Weights of a small GPT-style language model, trained from scratch on English Wikipedia: capped logits.
Each number is 500 + 50 x the weight over the matrix's rms, rounded and kept within 0 to 999. Layers, rows and columns count from 0. Numbers have three digits each.

# up: layer 10 MLP up, 1280x320, rms 0.102, rows 782-790, columns 160-319
# down: layer 10 MLP down (transposed), 1280x320, rms 0.097, rows 782-789, columns 160-319
up782:481497521434533397526585486480393564497575414432531609470518441453457525523487623490556508437544554526533490578526482572521409526459410550529476374505528515551507514471495551418514470516413572480500340530616495581405563509436541444492511542560452473517435358505515483490467567533492519425565395443493524501583499483515503519512473536509501481475462519446556512498526501504453474507589454505512501485486437557397514520522409509575621518433599513490475525456595448493556555500510489
down782:417555397527483491528483509455512517437484491480503449524546539550380481382579491493541537470512512543551556469416503500510519486593546464428512505416498495467484500552454469483513517557477458452459525525560514457486443495510464492423525488588617489401527514434461550423467496505494432462425457531552480519562546522491499498528417524508475439502540539518477586482517583438514456605522542548609482560466456465535490517505510514482460482601528510522464490488542482448453544553538499
up783:471398542381520457522415392466522529513555507543500473498532519522550474479513489434504554450526446454447562525470503498534483538490515465587538410550524606519461608453474592573470528393409513548402469492477502447421465578362478461419364541538479447531429493591615408446550542561513457501510515484614504490454441492528481500470556470564446467506507578506415567523550637483472424478487574571513431444449334527494549493456561514551454596488512536359485499476481471502438593504540508
down783:413504499430482500548519546426563519507472509463519548530556606473408631580478556488517454454479455506545528481508582515468502478636562431511507604548478449536464582510557464506525602516521405482562525540453445536482521491531495592409498547498505441429434383514448486473519547497506457393513466451419472459443480620396544509464468486636363577485537491487484518505508553428526502559454433526454455414497523364487529494536482516538568538510534456514544534509453583444492378476370433
up784:478538527482612531541464422525551454521528563468509431463423546509437395472460629528552517559555582528549613532516456580510640592460510458431526434485550510431533501555508523509459502484515468538552375516457523466545449550491523523571446448423627481470452516519465581494495525499462459536495588482472544400426493474431535516601533505520541507485458541506523529467476594452410464333495429477521567512570582537469498441514523512429407502480428429421536523438488481580507530458389549
down784:543499453431496522502509497483517534499535483542458581473411501542615599488600465490508515497528411480425438474493495484479465516543537527495526511535457490468490517514379480459418416535505475447474512520500582447582452526521512578528537423562566460565475542431464486487509453516578495473538393508478379436593465601578499496492487459455427477499500450521571514438541556474538443562476550428564515490467587508449481409554491530517507486541483528487514458538511444460563521507476450
up785:516495492615562409488425522623590491560558480495528470497420539474402506437484559415514489513453423547602463515444476474497538517412522404504502507461433456545389600548440385465555479538501457533528520442481416409549493545408428496422391506527448482566542490507473542571581444425486459479424473476457486493487497475509514499440464470471509444523500547494542521529517585512515452501559494590429500534496533586530602521371460479486510500445384426506472527469475474561527500582429529
down785:533426529465408567560542504438399506532531493414451491563485405482589572472458381544498498488555539442457501363545444570437425466505566504551519544558460525468539468510502574502531426446452549529502577509514524591514526468478576493542520525444526427450432525441481430388522563597449521467582534515561513519558432498434428544457522549579419490438484443563430572456478462514480476426540526370519542453430556478535458483522448524548528500507538501561488512445572478402531572472563451
up786:515464506466527521418532535453541506471510450459519489484531484406519474479495431541421452404508447538544496500488480530504416559418447523616450431413491458461464579541507453553465493606469485566483517553461621499532580507571492552473445426593570478546566476511515622490508532564482522556528490493516474603624506548542473538542508561501473528548448515500485424463490571563467531525424533515521392507461559454458482562536540530572441625508625610482464489527540466485349499479415540
down786:452533477536471498512450530526539640403473555554511584492566518530440520510563466557553491477481493479582642509496485585472510503585475556535538473550551436509442546516511419498439508598491509550397414519526579577433555503510449544440479488593556419582630554532436494467505442545531509515496410588505472515527489651440593476562528516521521533508419579551407326471571536528530498537522518445563443491519509417486516546421475566467493593570527580501524538577520466456484436490590532
up787:520542497515527468510422450594522482539511534593540502536475590545475618578451483603480472408489513516494503494547486425522542532469568549551456611472473497521470447531508422532553530572563480487558446464477593504488499479411535575512470467616501558555464550489527543544508564470537517540562587542574457522444455498496547457519581478549459415503639611528584520450528559424552480538508524430503432430395486450466465457460491587529617495409577492518426460519467463526581512483467429
down787:537509511556503583550500538520511496497476469498449404575543528454607606485538422504478437585444444449451513515557485496470501395553511471567554593546474568574512585500540474538541488487517487491522531499406582560482465484492487475488548503477536384476470508481540508502493573551509464566537470522502559420509462500419585540587555518472525516421581456530562555317537527499560506532605522486551553514477533487556523586483542529518432421442547503435495493528583456500496475568450582
up788:551429554590482440510471483521504452501565576482534445515496473487490478550481578466358524463532481459492453511358507534410416467510548562465501427523527605518538588435471487441523556352504491522506531458504483507449431509432399470470606505464529466565488472511529445454424531529486494488506502513472548471514533471496512530552479443498476473576493539561518495502496481416504456544541450441508480573505523456497571537511527441449531478404556539565495530466485442560452389538488466
down788:473587461460486538516577515466501498499404392572404509523531539574477530484525430428609569514535559379526536462621498480554554536489532436527504562401452452499503473565517511474531515607531472461502433525429481477518478486552612459408462487512542458554438523549543587548537428443498475448506433439502424461411476505474434439492499524487584583462426535408528562450483491522607549459509548495454496429586459399521462487523534601538452455551475463551473495541544510494572614549453510
up789:526557481439503478480475576425471538464419532552505533534517537507459550513521457460395577484431522418480514653553600509428466544438463535508428454516523505549547472526589615444561572655448530454512508509564546462414537470547541489453422538424454520521608571480509474550450503551452517543515505508546449560440529436459523503495471556563491485564463542452427589583540505548475476530545531483436384576534514429485478445500491495480558404482469480440512422525506525441537461418529490
down789:560497520565477512421582486456471470553543589541581490530524571519472467435524534520490476450536466479513529419443565467597513471502515527458510542426458593547584514552541460580484568588512518612490439500578523590551468551527496445461429498488575544498572461528460493607492536564451432479504532587588512523523406476441564461406529457422504423448439552511609548435480521473456478549457594529549527425538422569535552484487554364520458469473596558509486484558462481510409414573438511
up790:477413530454536517410510485476392544574501483365542521498499490517540442500538494448483545501448507544469524554496475524548496526436522499504409457461579487469513452452572555523424505502532533500480465479519555521538392503489541534529491467464470506491440586468446580513530513487480437574512557409493473549601474535519437496518484603472500546601543566517478395469439433458454459424476471474562505443468470585381497450588528461454392585478389563508497540511495381527466455515382441